{
  "hidden_size": 64,
  "norm": "rmsnorm",
  "norm_place": "pre",
  "rope_fraction": 1.0,
  "init": "uniform",
  "lr_head": 0.011,
  "max_seq_len": 1024,
  "train_tokens": 107200000
}
Each number is 50 + 10 x the weight over its row's rms, rounded and kept within 0 to 99. Layers, rows and columns count from 0. The size before them is the row's rms in percent of the matrix's.

# layer 3 attention value, 64x64, rms 0.125, rows 43-63, columns 0-63
104:44 56 69 30 51 48 51 52 46 46 42 59 71 32 54 49 51 47 49 47 37 44 52 40 53 39 40 57 53 59 52 30 48 64 52 63 51 61 55 29 44 59 79 58 59 42 39 52 48 51 49 38 52 64 51 73 53 48 47 48 61 44 63 50
084:46 43 55 39 35 57 57 40 50 44 48 35 48 46 59 36 44 53 45 61 42 50 61 59 72 27 51 49 50 40 65 58 51 60 42 54 36 50 52 32 39 55 42 54 58 42 40 53 63 55 48 55 55 40 67 53 60 54 56 61 64 48 78 64
096:55 68 56 45 37 55 73 63 61 34 45 54 49 48 43 46 55 52 51 65 65 38 44 59 46 67 52 41 55 73 53 69 50 56 40 51 42 34 53 50 46 47 59 53 45 50 67 46 51 47 53 55 35 49 61 30 49 38 52 48 59 62 70 39
091:55 45 53 56 52 47 34 63 57 56 45 58 71 70 54 57 33 37 52 51 58 35 37 42 34 46 55 41 64 44 52 57 43 70 66 51 59 57 65 62 45 26 49 53 52 48 54 47 44 49 47 44 67 54 33 56 58 44 52 52 49 51 32 41
104:54 61 50 55 40 42 44 63 57 49 42 47 63 46 42 46 47 37 49 73 65 43 49 41 39 31 39 59 42 47 66 67 40 34 44 46 61 57 48 63 26 47 38 49 39 27 50 49 61 47 52 46 51 59 46 49 53 46 45 37 68 48 47 60
100:55 49 54 41 44 56 63 35 55 49 54 65 49 57 43 45 46 50 48 47 40 40 62 57 67 60 68 45 54 50 31 45 50 66 47 54 27 48 44 41 56 37 60 49 62 66 44 52 29 56 49 57 47 45 59 45 55 55 63 65 28 62 65 37
105:54 54 52 45 44 46 55 64 40 32 51 52 28 60 48 23 52 54 49 48 34 46 55 54 41 68 47 67 47 44 49 57 57 62 27 57 49 49 37 40 38 35 45 36 40 60 45 58 62 40 57 56 51 44 56 40 48 50 59 40 40 57 67 63
098:39 60 52 62 34 47 42 39 35 44 53 41 53 66 61 58 48 41 46 54 39 59 61 55 79 55 58 55 38 39 67 41 43 60 56 55 34 54 50 43 39 44 48 34 58 50 35 47 40 54 38 47 47 47 69 40 64 59 45 65 43 48 46 62
088:37 30 66 59 43 55 39 35 34 55 44 46 58 54 55 51 65 45 43 49 64 48 32 60 47 49 44 49 41 38 43 29 52 53 53 56 57 27 51 46 39 50 61 52 55 43 48 65 64 48 55 45 61 56 33 59 58 46 38 41 41 42 70 62
097:57 40 40 53 52 50 38 47 56 54 49 56 42 53 46 50 60 57 46 30 59 56 70 52 49 54 47 29 55 54 34 39 53 69 38 50 63 49 59 26 75 35 47 52 54 66 58 50 46 55 52 64 47 42 60 33 42 57 64 43 35 52 49 45
098:48 60 56 52 55 44 59 62 46 51 56 54 42 46 67 38 65 59 42 52 29 31 44 60 54 54 48 50 43 42 38 42 35 51 59 46 34 51 34 29 40 59 79 65 40 56 40 52 49 46 51 47 45 41 43 42 60 44 57 61 54 58 64 53
106:47 48 49 52 57 37 39 48 55 48 45 60 55 58 48 31 45 56 45 64 55 32 47 68 53 51 57 54 30 44 47 51 47 50 50 48 24 49 51 30 22 45 56 51 48 60 51 67 50 52 48 56 51 44 43 75 49 50 56 49 54 24 62 46
083:47 27 48 56 49 41 67 44 54 46 42 52 48 47 53 57 44 57 47 39 74 50 44 66 54 33 56 45 56 56 53 59 49 38 41 41 44 44 60 39 63 43 53 74 64 66 59 64 53 56 50 54 36 43 61 55 45 49 63 33 58 36 34 47
090:41 69 68 50 45 38 42 56 58 47 40 55 54 61 47 34 40 47 44 60 69 34 67 50 56 53 45 44 50 41 50 54 69 66 54 55 50 40 37 58 46 60 38 36 33 53 43 65 63 54 65 51 52 59 26 43 54 46 49 43 54 41 62 48
096:51 33 44 69 56 66 48 56 60 48 48 48 35 67 57 53 51 50 52 48 51 58 35 71 46 76 37 35 53 56 51 51 50 58 55 57 47 38 46 48 51 29 50 45 56 56 61 63 65 64 49 43 75 40 62 40 53 44 44 56 53 56 41 50
100:60 65 67 57 54 48 49 55 55 44 49 63 50 44 49 35 64 45 48 45 60 51 66 34 36 51 30 23 53 69 45 48 42 55 45 44 57 53 38 48 64 29 43 44 40 50 64 52 56 44 45 61 38 42 48 50 37 44 47 40 67 50 56 35
081:42 40 49 60 59 55 31 59 72 61 48 48 50 54 46 67 50 42 33 61 74 41 58 67 63 46 49 59 36 54 31 52 30 59 35 54 57 38 56 54 45 35 50 62 48 53 45 37 49 53 44 49 55 45 60 43 53 48 60 45 38 41 58 56
084:51 53 51 43 63 52 42 76 45 56 41 63 41 49 47 39 53 67 43 52 38 31 47 48 38 45 37 30 46 40 37 43 37 49 46 47 45 48 47 42 52 65 62 64 39 69 43 65 50 39 42 56 32 47 31 47 48 36 56 50 48 40 59 48
103:50 28 41 55 53 36 46 64 59 68 45 53 54 45 44 48 51 59 41 61 59 43 60 60 34 55 38 44 29 38 51 54 47 53 48 56 55 55 49 70 62 65 40 65 42 53 47 66 55 49 58 44 41 52 41 32 45 51 55 29 52 32 57 62
096:43 53 29 46 49 63 50 48 57 53 45 40 40 70 55 47 55 55 38 45 47 47 45 51 39 41 40 43 51 33 47 63 54 59 28 54 69 56 58 30 39 41 40 73 51 49 41 50 64 36 55 51 58 50 42 46 51 63 69 37 40 49 48 65
100:58 66 45 46 40 54 42 47 52 50 43 48 52 49 32 71 46 37 47 46 67 53 69 48 82 46 55 62 62 59 58 52 38 45 50 61 57 48 54 70 46 49 42 38 39 41 49 57 35 51 47 64 45 47 72 43 47 47 42 42 34 42 56 45
# layer 3 attention output (transposed), 64x64, rms 0.13, rows 43-63, columns 0-63
101:50 47 38 50 49 42 56 52 33 44 51 49 54 57 23 59 51 52 30 54 51 58 54 61 56 55 51 47 34 30 41 58 64 43 49 54 60 50 31 41 49 57 55 47 59 68 58 45 62 54 34 61 64 67 57 54 44 49 30 63 56 52 30 45
079:68 44 48 51 52 45 59 51 49 63 45 45 81 52 33 42 52 34 42 40 59 53 48 51 42 58 58 62 37 59 38 37 43 44 48 53 37 54 41 68 44 42 70 64 60 68 63 63 44 48 54 52 53 66 44 59 61 53 41 47 51 52 46 40
097:32 45 47 33 52 57 47 57 48 37 64 48 58 66 54 50 72 53 56 42 32 46 57 49 37 61 39 44 56 59 59 47 55 37 51 44 58 48 45 50 70 34 53 73 49 64 43 40 34 49 66 50 43 37 55 50 55 49 51 60 45 62 34 44
077:37 57 58 51 38 50 62 43 48 67 38 49 45 41 50 51 53 72 41 67 57 53 52 45 49 39 46 55 46 30 59 63 47 49 52 49 41 63 42 44 66 47 50 30 33 33 44 64 41 50 39 43 59 30 57 65 27 45 54 50 52 56 49 54
116:57 53 30 53 38 34 46 51 46 72 61 50 61 54 58 50 61 45 48 44 31 48 42 61 41 38 52 45 42 38 45 49 54 60 46 72 53 40 53 45 44 54 58 40 45 32 30 69 44 54 40 35 42 47 46 68 74 48 50 49 50 51 44 47
115:35 39 69 29 61 62 60 50 56 35 40 45 55 57 42 52 44 58 55 43 69 53 52 45 56 55 47 53 57 64 41 42 57 45 54 32 47 49 43 60 61 42 45 62 53 70 63 47 55 49 64 61 63 53 56 44 16 57 53 56 50 50 49 46
106:62 53 54 51 53 58 65 60 51 41 58 50 62 67 51 61 58 44 72 51 49 64 41 64 60 42 53 44 68 51 57 33 42 47 60 76 54 40 60 63 45 54 60 68 55 66 45 60 36 59 52 50 51 41 49 29 46 46 58 50 37 50 45 50
096:71 58 52 45 62 55 63 53 47 41 44 56 82 43 52 37 32 49 48 41 48 56 49 48 45 44 56 69 66 55 34 50 57 52 50 53 35 59 53 54 51 55 43 58 47 62 56 65 59 46 46 40 63 56 38 69 48 52 43 33 53 33 40 42
090:72 46 55 53 49 42 47 50 60 56 49 65 58 51 40 56 56 53 43 62 47 38 44 47 52 41 70 41 47 41 49 75 42 48 42 66 39 64 47 50 50 71 56 50 58 44 51 52 36 50 24 42 57 72 41 61 55 51 50 65 54 49 32 53
101:49 51 69 40 51 52 52 47 51 48 35 46 42 49 48 61 44 59 63 63 67 45 43 44 49 72 52 50 60 64 61 49 36 50 46 31 57 52 66 48 60 50 56 60 44 56 58 46 52 48 59 75 35 47 62 24 31 55 46 37 51 52 55 46
111:59 48 45 49 60 63 51 56 47 43 61 53 51 52 38 55 46 57 49 46 46 59 47 49 60 59 45 46 47 58 50 46 68 42 65 58 38 53 48 44 54 43 70 42 60 86 76 53 49 61 57 48 54 68 28 46 41 48 61 56 35 52 39 51
106:55 48 31 40 42 40 61 39 53 41 54 51 63 66 39 52 54 76 38 60 52 57 50 41 74 44 62 40 43 48 43 35 60 39 47 46 42 55 51 64 54 41 69 60 58 52 59 55 53 56 60 45 58 57 44 51 26 54 59 57 60 62 53 43
084:44 51 55 48 44 43 49 45 50 30 39 44 38 50 35 46 59 64 45 68 62 52 53 36 50 67 51 49 49 59 53 41 42 54 44 29 45 46 47 49 60 51 67 66 53 38 55 40 54 42 71 50 42 59 62 57 44 57 42 64 54 62 74 32
092:59 59 45 55 44 50 46 49 51 56 59 44 65 53 49 56 47 56 70 49 32 55 42 57 52 29 60 52 43 56 39 49 51 42 50 61 69 59 32 55 40 50 66 64 41 30 38 65 39 48 28 59 52 53 64 49 30 57 59 60 49 49 38 54
090:60 66 55 46 68 51 47 58 48 47 52 57 47 46 56 49 63 52 49 56 45 45 46 39 43 44 49 62 56 41 69 64 47 38 54 51 23 70 66 53 70 59 47 54 58 49 48 32 22 31 58 54 43 52 33 42 49 48 54 42 50 48 50 50
098:42 55 34 27 31 51 39 59 57 45 45 41 41 49 49 68 55 53 62 45 29 46 51 50 46 63 34 53 48 50 57 52 58 53 37 43 63 42 57 42 52 56 48 56 37 47 35 48 44 50 44 67 28 42 51 20 52 45 54 43 47 62 43 46
078:72 48 53 45 46 46 57 47 58 50 59 53 64 57 61 50 75 56 61 66 46 41 32 32 26 41 60 35 49 48 65 52 46 43 60 48 31 58 65 45 52 52 56 33 55 52 49 66 53 56 49 47 51 50 51 44 34 54 44 46 65 44 49 39
089:56 49 46 47 43 50 47 54 54 61 58 54 34 52 42 58 55 65 61 55 48 56 48 40 71 65 45 48 40 61 60 38 50 42 60 56 60 57 48 43 51 49 67 57 55 74 77 41 57 68 64 51 52 52 41 36 25 59 55 60 45 60 43 47
110:66 55 46 62 50 42 31 52 57 72 56 56 51 46 58 51 62 59 70 73 58 48 41 47 55 36 63 48 43 52 45 48 47 38 52 57 69 49 53 39 38 59 77 33 53 42 40 59 43 55 49 38 41 56 43 50 49 61 52 49 67 52 45 45
100:79 50 59 69 46 35 55 45 47 68 44 46 58 53 36 51 58 46 56 58 59 47 34 56 55 62 55 41 57 57 57 50 34 51 65 72 42 45 66 48 52 53 78 51 56 53 59 62 40 61 45 54 42 35 50 52 50 46 46 53 45 41 56 56
107:30 43 62 40 45 42 41 48 46 58 56 53 71 50 78 52 59 46 58 51 35 43 39 45 27 42 62 56 50 42 39 49 56 63 45 48 51 37 53 53 52 49 34 63 42 24 33 47 63 51 42 48 43 56 61 44 48 48 50 43 61 51 44 40
# layer 3 MLP up, 256x64, rms 0.191, rows 0-4, columns 0-63
113:38 38 57 33 45 47 56 46 58 64 45 51 58 44 53 55 41 64 44 56 38 54 60 27 45 44 48 59 41 48 77 56 61 59 50 39 51 31 45 41 58 49 57 46 54 48 62 50 58 37 46 54 64 37 39 46 60 74 64 43 39 60 49 62
120:26 31 66 34 54 28 45 61 52 70 38 54 42 60 33 53 54 60 51 44 65 53 44 63 40 57 48 51 38 43 49 61 61 43 47 47 59 52 39 50 53 30 56 43 37 47 54 59 50 53 46 54 49 51 33 60 61 48 58 35 54 57 44 61
107:40 46 51 47 40 58 41 51 48 47 55 30 41 64 42 60 29 60 46 46 50 52 41 36 57 40 37 67 45 54 54 48 46 66 60 69 51 37 31 50 48 40 45 42 49 44 54 61 52 33 38 66 67 51 46 31 58 50 51 38 57 43 41 66
093:55 38 47 55 53 45 39 52 31 44 31 40 30 43 43 47 53 65 73 43 69 46 45 53 67 32 59 57 57 69 49 55 32 52 42 75 43 49 48 43 47 53 48 46 49 45 60 50 52 53 36 55 49 38 60 43 51 57 55 48 67 54 58 49
092:54 40 39 40 51 48 55 43 59 64 43 25 56 49 32 68 47 74 53 58 50 43 49 55 51 41 55 66 35 77 60 36 55 40 48 47 59 46 48 37 47 52 56 61 44 56 64 48 48 44 62 51 54 43 65 56 46 53 71 57 62 50 49 46
# layer 3 MLP down (transposed), 256x64, rms 0.178, rows 0-3, columns 0-63
112:61 58 53 63 60 54 40 63 31 31 47 16 54 61 45 47 50 52 46 47 46 68 50 47 60 56 60 48 52 63 45 55 58 28 61 59 66 56 45 51 56 56 62 51 48 45 43 48 57 46 37 39 39 53 61 40 57 47 49 47 71 49 42 57
109:49 49 40 60 52 53 40 50 45 45 45 45 54 52 51 46 57 48 46 48 47 34 68 59 56 34 40 62 63 45 75 52 41 49 54 42 51 37 68 63 57 56 57 58 56 20 43 55 64 35 68 53 54 44 44 55 40 57 68 59 54 46 69 59
102:53 55 57 53 43 39 41 57 46 50 59 42 42 50 50 60 61 49 39 46 49 63 34 49 52 23 65 49 55 72 37 57 50 52 53 70 61 43 41 59 46 52 57 55 31 44 52 71 50 25 59 53 53 37 58 56 35 40 52 53 65 48 60 52
096:40 54 60 33 39 59 65 49 38 52 56 68 61 40 49 55 44 30 51 35 44 41 48 58 50 41 49 53 36 34 36 53 59 68 73 43 43 45 49 61 56 60 57 47 58 64 49 34 47 55 47 40 46 36 61 38 49 60 56 52 34 64 52 51